Weights of a small GPT-style language model, trained from scratch on English Wikipedia.
Size: width 320, MLP 640 SwiGLU, vocabulary 2048.
Training: a variant of Muon for these matrices, 184M tokens, 11219 steps.
Each number is 128 + 32 x the weight over the matrix's rms, rounded and kept within 0 to 255. Layers, rows and columns count from 0.

# layer 3 MLP down, 320x640, rms 0.128, rows 162-246, columns 320-399
[[137 154  98 107 134 163 163 166 182 115 146  85  67 125 131 124  84 163  87 152  85 133 148 128 157  83 116 126 185 132 135  74  81 127  62 161 116 104 121 167  93  86 145 122 140 109 179 109 180 129 176  88 151 141 129 129  99  72 163 174 124 200 179 144 161 144 137 125 127 131  77 129 122  76 146  39 119 138 155 107]
 [139  51  61 137 133 128 116 111 125 173 108 142  55 120 186 139 120  84 161 172 129 119 155  98 132  77 132 165 169 158 109 169 128 147 192  92 155  65 132  99 144 153 144  81  86 166 114 151 144 128 172 117 141 187 164 132 190 108 140 178 100 127 108 173 107 103 155 189  91 120 111 152  86 152 191 139 139  93 111 135]
 [131  78 148 143 161 126  51  82 142 124 108 124 146 125 119 114 140  86 159  89 142  93 165 178 148  85 124 143 157 125 106 154 132 121 144 163 102 134  82 102 135 128 154 128 126 137 149 181 106 138 161 156 151 122 115 149 127 102 101 110 146 134 131  84 110  92 101 146 111 118 164 171 139 148  66 149 130  85 141  94]
 [ 74 118 140  92 157 103 172 147 155  62  90 127 102 137 137 132 130  59 123 112 160 104 132  82 147  81 139 156 129 124 197 155 176 150 102 131  91 121 144  75 139 130 199 151 129  59 163 158 109 137 140 136 174  89  90 107 163 143 158 169 168 167  87 180 122 179 178 123 128 116 173 138 125 105 136 125  98 137 141 197]
 [120 158 150 112 156 106 115 118 164 138 123 116  78 145 132 101 132  99 143 113  93 188 206 143 111  96 132 145 135 155 118  82 122 157 121 115 114 139 101 127 172  63 139 139 167 114 152 143  97  91 143 197 169 149 112 102 145 111 106 109 156 123 139 171 182 150 144 131 140 165 131  56 107 111 152  74  87 101 140  95]
 [111  89  57 135  66 169 121 134 111 150  95 163 161 129 112 161 121 154 146 158 126 107 208 126 136  66 122 160 116 150 162  74 117 140  29 158 118  44 150 191 132 122 188 145 132 133  85 139  80 135 140 142  91 107 142 156 149 119 146  91 153 122 114 165 130 124 155 139 112 152 140  91 106 161 220 165 119 167 112 119]
 [ 98 128  73 107 173 137 144 167 134 101 125 139  97 109 143 131 171 117 142 162  87 153 122  96 105 141 119 148 139 181 113 134 121 143 138 184 102  84  93 131 124 134 192  96 116 124 128 131  90 125 122 135 162 115 120 138 141 142 121 115  94 128 114 118  70 101  53  76 120 167 131 144 116 133 126 107 183 152 120 187]
 [172 131 226 131 157 127  98 175 132 153  25  67  99 163 115 176 103 150 110 123 162 188 148 194 187  94 139  22 116  59 131 114 132 124 193 109 150 121 121 153  44 105 133 144 110 143 105  71 146 102 136 143 127 133 172 143 159 151  92 181 178 132 131 177 134 142 169 125 171 164 101 131 119 142 107 119 102 165 176 114]
 [ 66  94  93 177 155 151 128 128 162 137 148 156 129  91 173 110 116  69 126 171 173 118 137 180 207 172 158  94 166  62 141 148 109 120 135 122 177  98 113 126 173 135  97 137 136 138 123 153 156 130 139 142 158 132 131 127 126 153 113 121 144 110  96  87 114 174 156 153 138 139 166 107 136  77 108 112 115 141 105 156]
 [133 107  99  98 118 167  86 108 108 158  88  94 144 116 123 161 125 119 128 109 106 122 117 165 124 138 110  55 111 131 145 109  95 110 139 114 109  63 132 153 136 106 162 149 160 127 124  83 141  63 131 177 103 138 114 154 104  95  80 125 118 165 169 129 117 144  95 152 145 138 131 126 146  79 108 112 121 161  78 145]
 [132 160 188 124 140 141 202 108 195 138 146 122 120 144 129 122 103 143 188 129 101  57 154  99 183 172 159 116 163 128  79 140  81  96 182  90  66 108  93 110 123  73 122 114 133 102 183  89 133 125 110 126 141 126 149  97  51 140 110  83 127 121 122 126  60 144 108 142 131 145 177  78 158 147 155 141 127 101 121 114]
 [100 138 144 143 132 117 128 147 135 112 107 111  99 200 116 127 142 137  99  79 116 163 134 167 133 155 162 124  95 172 117 131 159 126 149  83  89 110  69  65 115  88  89 183 108 143 126 177 102 169  84 118 154  86 176 179 167 123 157 145 111 141 120 160 105  88 147 156 135 131 135 110 142  58 118 114 149 155 118 107]
 [123 154 102  98 118 123 218 148 156 105 145 137 164 127 159 126 103 125 115 160  90 103  90 111 120 140 156 106 168 107 143 147  87 181 116 130 140 114  82 112 106 133 125 165 127 121 189 117  69 127 222 123 167 118 142  92  97 115 136 139 159 166  98 107 163 112 103 152 138 144 135 162  58 100 165 198 134 117 102 134]
 [ 77 170 133 119 110 121 134 131 133 111 126 124 110 148 150 107  78 129  88 202 131 145 106 194 123 145 113  95 142 166 127  99 170 169 182 113 103 133 139 138 135  83  51 136 204 140 129  73 140 119  94  88 163 136 137 142 111 140 167 126 148  74 132 128 133 122 124 125 150 148 149 147  84 176  90 104 142 143 158 132]
 [ 86 152 169 110 107 152 102 149 134 151  97 126 166  67 169 108 146 118 204 146 136  54 105 150 194 125 129 121 149  99 188 104  92 142  61 100 133 154 133 137 146 123 177 100  77 101  86 113 149 142  96 160 147 116 120  65 156 153 111  89 163 118 132  98  94 123 123 184 169 135 129 124 162 211 140  88 104  78 101  96]
 [157 115 129 115 138 153 119 120 164 127 147 141  93 119 166  91 129 178 144  96 121 107 208 145 111 148 102 129 124 125  99 154 111  73 156 119  96 142 171 149 168 110 136  79  96 165 105 128  90 122 217 134  86 163 186 183 107 162  77 106 173 181 125 133 139 100 117  95 123 123 117  93 132  71  91  78 126 180  74 103]
 [ 65 124 166 145 137  77 134 131 113 134 143 137 110 113 157 137 114 148  76  69 148 141  92  94  72  66 104 106 128 170 155 112 124 101 181 142 106 121  89 145 101 125 151 163 118  99 112 146  71 108 131 152 130 128 106  70  74 139 150 127 137  99 180  79 121 106 136 108 144 169 138  77 184 143 109 133 133 119 118 173]
 [ 84  84 119 159  98 109 180 190 187 161 146 128 109 108 151 152 168 143 163 125 147 103 103 134 140 148 130 132 133 190 141 132  70 142 158  55 192 128 119  91 155  74 113 110  37  60  68  92 167 106 162 159 114 150 211 110 145 174  57 138 114 114  98 138 140 125  87 124 112 126  95 121  97 100 118 186 145 156 118 123]
 [ 83  93 123 113 151 168 118  80 110  98 146 100  94 172 175 159 152 110 130 153 175 150 127 170  96 200  90 126 147 144 119 159 150 108  93 141  85  28 198 111 171  95  37 135 116 109 103 130 151 152 130 144 118 133 119 219 133 114 202 100  96 125 119  97 157 127 118 175 214 117  88 105 153 110 137  72 118 124 137 138]
 [106 122 116 125 118 126 122  93 105 140 150 133 100 138 132 190 154 134  97 159 108  72  98 166 164 112  89 132 117 147 105 120 129 131 210 200 111 142 144 106 199 110  78 179 151 119 139  93 180 104 107 141 134 116 110 120 118 136 148 162 115  88 121  48 171 122 132 132  74 204  97  58 116  58 104 122 156 109 121  89]
 [113 147 128 145 114 131 106 126 167 154 156  72 155  56  98 179 100 120 154 123 120 106 117 106  83 102  94 184 127 111 151 130 142  47 143 102 113 140 114  75 121 103 144 151 130 133  89 142 123 137 133 178 111 128 141 116 119  95 151 119  49 106 145 135  79 108  90 133 157 112 140 135  71 152 167 103 104 132 147 125]
 [102 113 136 100 137  82 152 131 169 116 120 108  93  94 167 109 155 179 165 128 130  75 183 137 100  91  90 155 111 139 179 159 157 159 140 158 152 130 104  36 166 131 121 147  99 151 118 102 178 161 103  43 133 134  99  92 112 131 117 128 146 149 146 103 140 123 145 159 139 140  65 132 105 106 124  78 106 143 116 137]
 [129 155 111 108 122 118 114 138 122  94 157 148 177 147 179 158 136 138 153 145 117 140 154 150 100 120 158 159 136 131 101 109 132 198 189 142 117 142 135 132 131 120 198 158 125 125 169 136  99 118 135 124 194 109 115 151 192 137 137 134 112 137 121 164 168 120 122 101 120 155 156 146  99  91 103 190 146 139  88 105]
 [103  99 118 126 195 119 132 147  83 151 162 137 151  97 152 115 154  86 118  88 172 128 159 141 132  98 100  71 167 155 108 110  89  81 176 163 114 148 116 143 113 162 110 147 104  84 139  52  84  92 144  74 121 148 115 121 147 127 122 131 164 144 141  98 174 106 114 163  97 154 182  93 170  89 137 138 126  90 109  86]
 [113 117 129  44 134 163 127 110 141 131 133 102 130 139  97  73  75  88 158 142 104 147 120 208 148 131 160 188 115 111 143 189 161 126 125 123 134 142 137 149 144 106 112  93 198 114 136 145 140 136 117 116  91 124 132 186 117  72  95  82 127 108 105 118  90 136 106 109 120  90 146 103  99 144 150 108  51 109 147 206]
 [ 68 170 107  94  96 170 136 136  77 100  84 180 128 199 139 128  91 131 106 150 170 160 163 146  76 230 143 152 154 105 133 118 181  94 136 154 150 174 123 101 100 161 136  99 118 158 113 142 171 132  96 157 138 133 182 105 174 127 143 118 116 172 125 108 123 184 150 162 163 149 164 175 181 153 134 101  74 146 142  81]
 [ 93 148 146 166 162 158 134 104 148 142 178  90 153  63 110 152 147 190 198 100 135 146 100 138 139 117 153 197 111 107 140 159 137 141  38  80  80 137  76 101  94 129 114 115 152 137 125 183 186  75 130  93 115 151 131 106 128 200 130 155 141 103 138 171 109 116 147 100 152  74 151  75 131  89 169  84 103 126 122 147]
 [ 82 122 110  99 125 135 124 110  73 182 112  97 160  61 117 110 154 141 130 148  75 145  93 120 129 121 109 125 106 175 144 114 112 109 118 161 137 166 116 144 160 114 173 111 125 155  85 132 115 174 180 167 111 150 119 160 121 123 106 142  93 131 153  86 115 125 112 114 124 130 139 115  88 145 139 124 118 157 114  90]
 [ 74 167 138 105 106  84  76 134 122 152 116 134 117  87 121 102 116 108 101 161 167  76  57 142 155 126 124 157 140 151 105 114 114 156  92 155 141 161 120 213 124 124 146 144 120 126 170 117 174 112 159 160  76 133 118 169 154 154  97 131 106 110 155 127 144 118  83 109 148 126  70 140 206  98 122 164 103  80 122 146]
 [150 120 113 141  96 149 150 109  73 126  86 149  54 113  89 141 163 147  96  99  61 140 115  84  81 138 125 121 107  90 130 159 126 122 102 169 127 132 146 137 169 105 117 126 128 128 107 160 167 156 207 137 137 102 145 174 111 141 145 117 132 165 107 165 105 104 121 106 164 155 121 164 155  87  94 136 136 117 145  71]
 [127  95 112 138 109 106 179 144 150  98  93 175 129 113 143 180  74  64 139  91 174 128 144  80 176 109 120 100 188 115 152 160  76 167 127 145 131 104 159 119 137 150 184  87  87 105 144 138 135 136 103 125 127  97 161 118  88  88  56 165 172 104 114 137 127 165 195 206 176 152 152 160 101 149 142 185 113 180 123 142]
 [ 75  96 155 177 178 158 110 142 137 176 107 123 133 137 169 170 118 150 162 130 162 111 119 127 150 138  57 116 145  73 126 128 119 106 108 123 148  99 106  75  88 157 151 152 101  98 192 145  99 149  82 102 129 138 117 139  80 149  96 104  85 126 107 184 154  94 167 198 110 177  87 131  87 126 174 134 131  85 137 163]
 [104 107 174 110 134  97 110 135 121  45  83  88 114 137 121 100 139 116 108 169 104  92 166 148 134 145  55  81  77 124 149 143 153 153 172 141 135 126 108 173 165 120 145 101 105  94 148 153  95 113  78 132 181 147  87 159 161 202 100 181 117  96 178  96 120  81 136  97 119 112 148  91 139 100 125 139 156 175 156 154]
 [134 202 108 119 158 121 150 147 136 174 107 123 150 142 132 154 127 103 112 138 111 119 161 148 171 101 130 121 119 106 146 104 131 171 156  32 131 175 107  82 119 129 180 129 138 165 177 164 128 165 136  70 106 144  67  65 155 126 114 172 147  97  65 122 161  78 159 157 119 135 115 131 149  69 123  93 110  85 140  30]
 [104 115 163  93 156 102 145 116 150 167 126 128 134 181 179 120 133 103 123 135 130 105 116 130  94 139 128 150 146 159  83  94  73 134 125 182 166 106  69 116  90 135 156 170 130 156 134 102 102 148 124 173 129 192  95  88 102  87 167 131  77 180 169 131  68 102 111 165 111 211 147 114 121 158 179 230  63 117 145 146]
 [139 119 115  72 113 104  89 144 151 118 124 122  99 131  83 119 139 162 139 146 119 143 186 133 108 108 162 141 165 193 150 154 105 152 118  95 105 155 125 192  86 159 172 110 120 137  59 130  95 163 148 125 143 161  68 120 203 141  80 188 109  96 126 161 139 136 101  90  40 104 215 133 110 121 110 127 102  66 118 115]
 [127 138 140 114 164 119 103 133 125 110 123 129 155  76 140 101 140 143 104 152 103 151 123 218 122 115 188 136  59 141  96 191 144 176 119  87 151 166 153 111 144 119  76  77 128  89 126 186 168 147 146 115 114  71 185 141 125 148 104 191 157 119  84 122 153 140 122 139 133 139  99 166  87  69 138 100 104  82  89 182]
 [ 67 135 173  95 112  91 157  91 193  85 107 143 150 154 115 107 129 102 116 155 150  89  53  93 111  96 190  71  73 131 122 112 144 142  82 182  93 130  80 144 133 110  36 191 113 125  23  96 120 168 165 117 112 131  85  57 136  97 198 137 152 145 136  96 153 130 127 144  56 104 133 131 157  72 103 103 144 163 189 105]
 [146 107  87 150 107 143 137  60 145 162 146 125 150 132 121  60 124 122 130 159 136 178 170 106 150 100 168  69 115 151 151 150  99 136  47  77 136 135 140 122  91 113 149 155  99 103 153 182 134 107 142 117  87 100  93 111  62 117 118  98 124 166  88 104 160 105 159 130 151 139 137 136 150  76 165 107 154  97 155 125]
 [183 115 104  96  91 108 123 148 117 123 132 112 111  90  56 110  59 146 129 141 111 122 114 109  82  87  78 148 144 139 159 156  96 127  89  90 142 132 123 163 150  97 135 134 122 200 146 109 151 129  82 109 204 129 111 174 147  87 155 113  91 140 131  91 112 119  96 134 138 158 114 147 167  90 111 129 125 123 159  81]
 [146 189 149 136 153 112 148 134 145  86 143 157  93 129 141 176 132 133 133 117 106 135 163 169 100 144  60 113  78 133  92 169  93 210 155  54 108 154 189  97 123 123  74 126 140 131 104 112 128 146 172 149  99  68 135 168 114 142 161 126 148 122 110 124 171 172 146 146 130 148 150 150  76 122 147 138 157  79 132  97]
 [111 109 124 146 113 132 118 169 138 125 132 115 154 129 179 112 147 138 112 191 120 141 160 161  59 105 221 146 139 144 106 120 119 155 141 129 195 127 118 135 158 113 151 140 138 143 197 139 145 152 111 142 115  61 155 114 178 130 141  95 117 112 119 143 136  52 111 112 192 108 115 136 124 162 125 172 167 121 159  88]
 [121 178 167  93 126 116 129 130 137  87 113 131 152 125 157 168 146 162 135  93 133 149 140 164  83 133 126 167 155 101 112 142 154 132 144 143 120 101 121 140 118 159 121  78  63 131 147 137 121 107 112 138 139 144 143 123 103 129 123 143 104  62 127  86  72 118 132 147 134 117 161 170 165 162 114 124 132 161 118 119]
 [118 110  87 135 116 176 170 133 119 161 107 157 143 137 135 159 156  88 139 114 158 143 119 109 178 113 103 132 115 127 125 126 168 139 144 128 179  88 156  95 110  96 131 149 171 153 150 200 120 143  95 142  69 148 141 153 146 190 180 153 139 146 107 133 125 136 106 142 171 134 118 137 124  75 113 129 170 201 127 112]
 [150 136 162 116  94 120 194 115 163  86  87 170 112 109 123 178  86 133 161  90 135 181 111 130  93  62 117 159 165 144 197 111 146 149 141 107 109 108 200 185  98 180 230 115 172 102 149 166  89 128  86 109 182 110 151 103 137 157  96 115  95  81 116  62 165 143 153 122 140 121 159 110 118 132 180 169 127 135 123 191]
 [132  89 120 148 119 135 129  97 129  78 126  73  69 141 161  94 118 142 116 128 117 165 106 150 152 140 153 112 144  63 136  93 162 109 153 131 202 142 129 173 119 167  54  91 153 108  50 144 154 118 110  90  90 165 132 180 184 147 184  62 169 160 105 130  62 213 189 144  36 117 123  68 150 129 127 155  99 150 162 107]
 [164 128 130 139 153 152 102 158 140  80  90 131 176 123 113 138  87  97  61 108 140 137 129 139 156 138 110 165 160  79  88 137 133 117 142 145 173 177 128 125 120  95  84 134  90 156 111 125 158  84 115 115  97 121 165 113  91 111 143 103 162  98  93  99 137 172  93 113 178 188  90 121 119 157 153 137 134 128 167 101]
 [120 105 110 201 111 114 122  83 121 104 109 195  93  49 175  96  62 109 160 146 185 135 162 151 125 117 138  90 105 138 134 150  95 133 132  80 200  87 118 110  83 134 107 128 151 102 180 106 122 100 131 164 165 107 184 125 132 152 125  85 161 132  99 193 110  98 162 174  90 163 153 166  95 158 155 139 151 129 134 153]
 [ 85  82 186 189 173 123 105 177 151  68 170 119 145 114 129 111 149 136 102 169  91 161 147 102 123 158  90 187 135 144 157 190 148 147  94 134  86 106 125 100 127 147 122 107 104 143 143 129 100 134  82  76 108 135 217 123 141 107 143 117 163 109 171  74 112 141 115 196  42 192 143 119 135 145 147 120 110 168 150 139]
 [185 119 134 133 112 159  59 139 123 112 161 134 180 122 119  57 141 132  81 154 175 139 143 151 166  82 145  87 158 134  36 183 121 166 177 186 148 141 115 144 190 159  71  70 135 195 131 112  99 145  88 118 139 104 149 168 135  84 172 136 134  69 102 117 110 105 129 104 150 163 129 104 120 156 135  95 129 180 119 180]
 [154 158 134 100 112 150  91  74 143 131 160 165 120 108 125 128 130 186 155 118 138 107 117 109 125 163 147 138 160 124 171 174  89 171 103 134 136  88 203 150 115 159 142 138 196 144 146 165 126  65 155  73 113 126 151 190 130  95 209 130 127 212 136 102 127 158 139 104  85 102 144  77 120 128 119 144 112 187  97 163]
 [103 120 188 136 127 141  92 147 146 133 110 112 139 145  97  86 166  82 108 176 134 129 126 140 157 156 118 167 142 143  68 110 149  81 154 110  67 115 107 122 113 180 122  88 155 161 129 111 191 152  83 155  99 112 125 100 110 138  88 151 123 120  40 117 149  80 175 112 151 111  83  68 131  98 110 117 142 125  87  79]
 [136 124 141 128 114 118 126 186 138 197 137 148 112 116 126 132 139 158  65  84 145  73 106  57 104 147 117  98 157 135 131 163 117  81 170 107 144 117  87 125 158 120 167  83 182 161 143 183 144 147 150  84 145 106 155 146 157 140 181 131 168 113 105  90 127 153 139  97 101 125 165 106  89 144 126 109 162 147 119 127]
 [100 146 151 115 169 133 124 181 160 114 145 180 105  81 146 109 166  75 106 123 199 138 150 148 163 147 165  90 137 129 103 126  96 138  97 171 134 136 136 113 136 124 130 135 114 108  85 149 109 120 140 104  47  73 144 125 158 150 120 105 151 120 120 122 141 166 113 146 104 147 194 129 171 120  98 128 185 194  92 101]
 [133  96 114 113 123  94 139  93 110 106 145 127 119 123 152 170  51 131 178  94  92  96  84 108 176  68 141 101 147 155 110  54 154 175 123  71 102  59 139  97 119 193 121 124 123  24 135  92 153 187  88 169 157 122 123 108 207 156 142 139  98 103  84 182 133 125 153 166 109 103 131  91 153 107 146 172 127 127 157 218]
 [ 97  97  76 163 120 168 148 112  68 147 114 151 119 165  91 201 122  86 102 121  99 169 123 219 107 161  92 100 129 181 112  87 130 144 153  77 132 117 185  60 121 160 135 119  98 125 147  91 140 137 127 130  69 134  89 103 124 107 134 148 154  24  64 114 161  86 122 133  47 128 228  86 147 177 111 124 130  71 145 158]
 [ 96 131 149 160 103 127 150 124 164 119 124 132 125  90 169 152  61 107 149 100 119 149 159 105 151 151  91 136 100 148 155 145  91  78 120 168 104 124 123 134 188 113 168 126 119 107  97 159 119 138 115  98 143 143 207 128 108 136 147  94 115 174  94  84 120 175  71  93 148  88  85  96  88 162  98 169 111 165  75 174]
 [131 140 123 172 145 130 130 150 139 117 129  65 142 210  93 143 192 141 109 111 154 116 108 107 172 140 145  86 126 116 108  45 167 125 120  18  58  97 124 150 117  72 127 171 125 138  97  84 145  98  42  38 126  47 119 141 128 140 123 138 116 117 176 199 117 159 118 150 175 111 135 112 141  80  76 112 156 162 115 147]
 [106 102 136  63 144 152 125 153 135 128  84 132  84  77 170 130 160 190 124 122 101 156 139 118  82 108 170 167  82 141 102 113 164 151 142  87 151 161 124 117 152  98  89 122 174 103 143  75 118 122 194 113 113 105 126 156 180 148 113  96 125 109 137 130 164 119 106 136 138 186 164 110 129 110 136 115 101 198 198 156]
 [209  88 181  89 134 155  93 176 152 160 121 137  99 156 191 173 175 110 161 114 124 110 108 126 163 110 161  83 128  77 126 131 122  96  68 153  96 161 124  88  94 144 127 136 126 238  77 199 142 145  85 154 142 148 100  83 136 156 113  94 160  67 171 129 110 126  91  80 122 117  94 119 125 159  82 154 123 105 103 105]
 [192 158 187 152 135 188 154 140  77 111 220 156 163 150 151 114 136 126 141 140 161 141 148 210  69 126 194 127 170 121 100 138  95 119 114 129 186 111 136  79 162 142 139  86 193 102  84  70 121 109  74 179 141 112 125 124 136 144 172  87 109 163 135  87 116 115  58 177 117  93 159 113  96  89 156  81  93 176 116  73]
 [ 74 161 102 114 138  97  99 166 118  90  88 119 132 219 138 126 133  99  71 124 106  97 120 162 103 149 111 107 105 167 137 118 141 186 102 124 118 165  93  97 114  77 157 124 158 105 145 119 163 105 119 133 170 121 127  96  64 108 119 111 138 165 142  91 138 110 112 160 148 118 139 119 172 162 174 161 151 109 144  92]
 [151 107 103  91 157 122 107 157 164  79 117  90 167 178 164 146 138 140 104 136 116 164 115 167 156 163 162 154  81 150 156  57 108 153  64 163 179 141 116 103 107 156 139  90 102  55 127  81  85  93 126 116 185 117 153 155  92 138 116  91 112 169  85  93 147 105  64 113  75 137  93  88 117 142 104 106 103 159 164  85]
 [140  84 105 104 132 119 137 207 163 116 178 150 137 129  90 109  94 101 102 144  98  65 149 145 155 116 142  93 160 133 153 100 148 105  86  79 144 167 145 140 144  79 104  94 131 167 181 124  99 116 126 120 108 121 117 159 138 130 138 133 178 130 113 105 127 145 106  34 114 154 110 111 133 193 147 125  58 109 113 132]
 [111 112  82 159 122  76 103 121 101  87 152 156 176 172 117 115 130 129  75 133 124 153 150 138 123 160 174  89  98 130 110 127 164 170 137 167 117 173 159  71 117 198  96 112 137 129 141 161 121 156 154 148  82 119 169 142 190  96 131  85 132 152 106 151 124 133 107 176 189 100 108 171 120 139 112  71 119 169 114 128]
 [106 110  43 136 147 143  95  74 129  85 133 184 178  87  76 108 151 106 129 151 138 152 151 125 162 121  69  98 115 185  91 185 125  77 160 118 126 149 119 130 139 131 122  57 105 140  95 135 104  90 141  80 151 132 101 195  98 117  91 115 125 161 113  86 148 105 100 204 142  97 194 114 127 120 123 123 198 166 100 134]
 [130  85  95  86 120 118 121 150 197  92 117 122 122  80 124  68 174  75  87 121 176  93 132 168 110  91  91 117 165 150 149 198 135  89 117 173 136 139  94 133 140 105  69 137  62 154 124 119 131 136 129 133 127 128 108 141 118 156 180 140 123 188 106  93  59 111 139 126 204 141 106 151 141 125 122 136 112 143  82 148]
 [170 109 105 125 112 126 128 101  91 151 151 105 178 163 148 155 106  80 156 133 169 132 135 165 108 139 122 117 157 112 124 158  97 132 171 111  80  86 169  84 137  97 144 190 116 116  87 112 112 181 158 169  90 114 110 157 180 165 156 198 150  76 130 197  92 169 126 102 145  58 118 167 121 104 113 141  79 140 120 149]
 [101 156 146 125 186 139  90 162 125 125  81 133 144  85 170 152 117 113 138 148 138 148  79 130 103 140 126 105 121  89 177 152 133 151 154 138 166 147 167 141  90 158 126 106 121  74 151  47  42 149 111 113 144  38 148  98  70 129 164 100 100 107 101  42 127 150 189 108 134 103  63 142 147 111 116 129 185 146 111 103]
 [ 59 159 112 115 105  54 165 167 120 192 166 134 116 140 156 142  97  67 151 142  84 162 100 123 131 112 107 159 149 153 115 159 121  72  53 134 130  71 107  71 109 158 112 135 137 174 140 128  86 171 141 130 150 118  31 153  95 153 119 127 122  92 139 107 204 124 193 164 114 137 152 160 116 177 105 187 184 115  74 150]
 [140 119  89 139 148 159  62  92 116 157 140 163 141 102 150 170  98 120 145 119  92  78 109 132  99 110 119 167  83  85 102  90 152 112 150 113 131 169 117 115 125 128 172  91 176  92 187 122 137  79 118 171 134 159 127 107  97  36 170 138  88 106  99  97 128 100 110 134 185  97 141 110 151 140  77 127 147 127 140 167]
 [121 161 148  95 155 181 124 163  84 100 154  91 147  78 139 105 147  72 128 138 105 173 167  76 133 142 161 215 141 183 128 120 146 143 181 128 174 108 205 173  32 156 129 136 100  73 107 171 140 152 143 131 134 149  98 101 118 149 163 138 176  97 149 119 156 120  93 113 132 100 146 134 100 124 103 130 133 143 112  80]
 [147  83 116 117 122 192 172 103 164 113 101 108 139  82 170 118 109 153  82 126 124  85  96 131 140  99 118 154 164 104 125  75 123 136 128  93 149 108 117 119 190 184 109 132  93 112 116 148 127 127 117  73  75 110 200  66 176 158 127 124 129  92 166 175 131 173 108 113  61  90 121 156 133 170 147 109 157 150 177 121]
 [137 109 140 117 117 162 108 123 143 143 146 150 146  95 107 111 103 142 120 165 126 136 157 109  97  50 152 145 117 146 101 144 109 157 120 101 166 105 109  75 101 112 142 109 187 131 160 184  61 126 154 144 185 152  89 148 143 130 126 101 163 120 124 151 127 116  80  79 117 101 154 113 139 149 164 123 144  99  92 132]
 [ 72  86 106 102  84 131  51  60 168 156  98 164  91 149  93 115 140  86 133 131 194 127 131 175 139 112  94 109  77 167 121 129 124  82 174 165  71 125 102 148 173 119 126 136 105  98  89 138 124 115 141 132 131 133 135  84 169 125 156 144 169 127 110 154 174 119  98  79  93 110 159 181 144  94 124 135 124 163 118 155]
 [121  97 148 118 149 126 108 132 182 143 113 103 127 155 118  85 107 117 127 161 142 137  93 111 111 128 160 117 115 117 127 161 131 155 174 136  93  95 179 136 137 136  78 134 151 116 107 132 103  89  98 216 126 121 140  98  99 110 133 178 101  93 112 161 166 118 127 121 116 134 121 109 138 119 133  88 114 123 132 163]
 [103 131  99 152 106 128 128 139 152 160 140 165 117  87 112 125 189 142 162 116 120 120 103 130 145 131  50 119 159 107 167 164 104  98 175 100 145 148 121 144 129 193 114 185 122 114  91 132 112  88 136  76 168 172 169 134 147 140  93 160  88 120 182 166 198 150 141  82 214  21  67 105 137  66 108 197  74  86  77 194]
 [140 127  88 129  99  97 140 113 111 115 142 117 112  80 111 175 124 140 132 142 151  48  92 149  70  71 155 115 155 148 111 120 123 125 120 108 114 151 132 156  63 146 112 143  54  86 105 150 148 147 168 126 188 154 126 146 111 134 113 177  94 154 120  87 128 177 148 112  66 139 142 150  96 119 150 146 138  75 117 100]
 [117  86 126 187 148 167 123 133 122  78  92 113  86 133 137 124 160 149 119 118  77 107 138 126 107 112  94 144 104 120 102 171 137 183 108  88 125 181 135 140 145 171 102 118  99 136  96  76 144 103 118 173 167  91 120 120 169 105 106  71 126 119 156 124 179 105  88 110 104 129 161 108 155 149 192 111 152 121  91 111]
 [132  68 163 132  96 122 161  94 147 122 176  90 138 111 110  90 116 159  92  65 101 108 170  85 161 115 113 140 152  95 139 110  90 164 116  90 161 141 122 167 113  89 116 152 132  94 104 213  90 131  69 126 121 183 117 138 136 138 156 167 107 114 152 199  93 149 120  83 130 114 121 110 205 149 113  48 145 124 149 130]
 [143 164 147 114 132 138 130 148 150 150 182  87 143 166 151 156 115 125 160 157 157 176 213 127 114  86  74 154 147  81 128 136 162  98 151  96  91 115 137 185 121  98  86 144 134 119 169 150 150 153 118  72 113 110  83 182 143 110 103 126 118  85 123 149 115 103 144 130 194 135 121 104  70 124  77  84  88 109 125 142]
 [159 116 175 119  98 151 140 104  99 172 155 119  73 106  91 112 133 126 113 116 155  77 118 125 109  68 117 120 133  92 112 133 158 139 137  98 105 170 192 109 177 129 131 118 168 158 126 111 110 116 156 124 118 149 182 127 154  94 162 102 106 189  76 186 122 164 118 160 146 144  85 125 193 115 127  65  73 123 137 155]
 [154  81 135 107 186  96 136 136 145 153 131 183 145 153 137 108 121 119  75 132 109  69  97 111 108  92 116 115 131 134 164  58 158 108 121  31 140 120 125 111 141 170 156 114 134 105 103  85 185  95 125 181 111 119 164  81 111  94 124 134 107 103 110 186 178 199 135  79  98 143 102 167 122 159 112 113 104 115 172 111]
 [122 105 129  91  64 135  99 182 142 165 141 190  58 115 159  99  98  73 144 132 122 180 158 180 153 136  87 159 124 128 108 111 130  59 135 181 114 141  85 167 156  88 107 160 178 134 127 107 172 120 112 113 179  69 188 183 173 105 104  64 160 159 143 163 180 152 165 110  94 182  89 125 139 150 139 119 138 171  73 131]
 [178 100 180 127 148 113 138  88 151  98 139 132 115  80 133 148 130 169 144 120  88  45 157  59 101 156  54 101 159 176  88  96 125  89 207 112 155 131 147 143 138 118 127 127 161 114 119 112 139 174 157  66 131  90 128  74 112 150 178  80 129  89 115 132  80 139  72 116 137 169 126 124 155 176 138 171 123 141 142 174]]